config.yaml
num_hidden_layers: 16
attn_scale: 0.177
parallel_block: false
init_std_down: 0.0
optimizer: "soap_variant"
learning_rate: 0.00983
beta1: 0.95
beta2: 0.95
max_grad_norm: 0.5
warmup_steps: 200
schedule: "wsd"
Each number is 500 + 25 x the weight over its row's rms, rounded and kept within 0 to 999. Layers, rows and columns count from 0. Numbers have three digits each. The size before them is the row's rms in percent of the matrix's.

# layer 10 attention query, 64x64, rms 0.404, rows 0-63, columns 0-31
082:504550521484497535475512483501542478521465533505562506519514534500520488529490463489477517518492
076:465470466483509472474525480454486547529548515461513469536523528476466521508457540519510474505480
069:520484480552476484459510508488467475530467498522523508458482521474517509475498512464492513522487
071:488511493456511514512512524452527493525537497498481531492535514498484474544489465503519513494486
087:542493505525463533498450473506497493534493463487499541487525478526506517489543514481456526512461
080:479466499531516509511493523462499529454471502457525532493521505461524489508476460534463512441498
079:480563516481511511516482550500491527526521499516511470517506526498475559437506469535515459507450
085:497476547522463457529487524520502519519487507477481520484491486513492511497584528507495552522473
090:469496528515497502492508463461496548506536485486505489491517543496513503498528527541525497489516
089:527524501518518485473511514558518493509480500532513505518516497491483462502483489479500510527526
075:462509539528514500501492547483528481501510453450539532517495531482511467522466498461514481461509
087:494469518501493500498481499495508515490482471495443468462494544491509452492534528470500500523466
092:495502492501483502516508470483496464526508503516481488502480526495475506488562546464487580546480
084:511525507497477541457529517497474546445514512459526496534485485515481512481497466519481485532533
085:472530495501497521497487540483470479523485477494476491545484438512530508488511500558509485505479
088:485539478530530521530503498529474549507498495507501529531468500493500473529433472487506469513475
091:501499513523429529510471478492477473534531517509508489505517483491501506494528562483489490520494
099:514473531498430495509534473486495461487504509472493538468505494497487560506536515506474533494506
087:485510465497555505482480469495502519471525521493513462492516500529542435487492488502516493494484
093:462484473480570527507462488487469551452518511511484501531469512491538462489475484505503515489479
087:508520503502499521547488503551503459524512544477508501499488477508486504505514523486459560536514
091:524488462505468486541530511485546507465471485446465517499525526515506519486488503473472486521500
082:505456486475516514495490506470494519533516510499518520496470556469518487496535478489514482536493
081:507453505440480463545506544537462514488492538519481484513490471491497520517478482489522503527526
079:502500500527454510513476520459511468501459539485509528487512511511525526550552519502492511518519
088:475532522461518552523504470526463495488521515509472520513488478493456509475492516451528475523503
086:490467537562490461500531490501479492480476484505522539481492524482508484513509503508500489551436
077:528468513502526510460474480535550511519476533457505509534489474514513503516486516462493477456495
080:528526509493541459534492493500523535516538470554524488467521497480499487491494478504445480503489
108:482491547477490475521502514520481489529488465507460525457494532474472521484533508431518468508512
088:484520465487534502495492487524523513457529454537501472537441509505491478538454481540509479495442
077:517471492555512484551509466525477529505512444496493513485530490471495482541460490522488464465556
119:546532496509481492471509487509509477529528546443519466482520530466499502508501516538532505486514
109:499489488500495510521466506529489490498567510509506464504466499477492482509482567511501496481500
106:511466487462507458478520467501442524484556520519500492511478461515477478486474499476501472491488
114:502484463510470503506474507488532500504490495494498543531510431504487522509465464541480496541495
114:510503521515441470541496455475459456531489519515503496499520494439514501466473547461515472522523
102:486553542492478516509469528456525525514541503535504486529497550510531503497523468492487475518472
108:521506477483525479546517491476500556523509540532511469511501496463520509520455490513516519489469
117:546498497541541467517486476463483474521521505519514494509477487516481494492509496496494520486526
117:461537462556497520498533479496531497493484520502520485493509480490533515509513483493443450494522
115:494472514501514501483509536487519468497530487512447472494498508525504533502460478460539501527499
112:485477501463522524505528476486526507516530487469465494492483525533506521495517488443464489485537
115:482474501500465522522528461484510493514503481461499462479506479486508454525468491526535513507494
107:493532523498527483539503506467547446504498504512501527488496546514497451486521492517479540513520
123:497502519484587473533459507515512497498503468474462511527511481469503498496513542457507504474480
113:517491507533507498533473511524530496525517446488464484495453466503497495492461439497503530492490
104:471467488536516500517543517456516484490517479474477514504502515498498518515510478479494479501507
118:505489506498480522502505498494506521502505459473548503487474529480508505464530520540513494528524
102:491492499543465496509489521547492484504485471457483510519487494549499471504509533522484462486486
119:490482513489534499472505496501493455462438481522486514534479488456509522468482473463515464496506
122:491476513525529490545515540457502534455515485535532527495523441505484467451526482515556513503515
112:489540492497472507510529439501505472477512483537503463501482491456474487501490503481467492488482
110:515506483511437532522484522503491478431530518509502457500555486505536510507553508520485511511513
111:475517502537534439497449506502500524491509485544486462456509480472511496523515524531455512508500
129:474479485490531571513514503479521476530526488513501499476472465517508568519493494534483531550484
113:442481517436525460508483526539499488506503506470530507525475484501516522502485493515455477483523
119:500444518488478529477494489478493498494509515488463484463476490509494498468523521500442518477449
110:526507458512452490546493526510486542495523460471475468505502542485471512467540532516491520532510
116:516515486457506472542520464510503487510403487546494467431508505475527495504520481510471499476502
123:494486484486518495530495473555535535538508504507505469475482485477469521500527518462504459537478
102:491527512514509547518466483516505529473473521520497527506528506499500506516458518548484503502518
108:502505494543438473470520509555478483507534487485484519504546467492485491515491517469501508541520
098:458480502538484478482476464529453524524503521489497514483500508544512525499520459471499554500509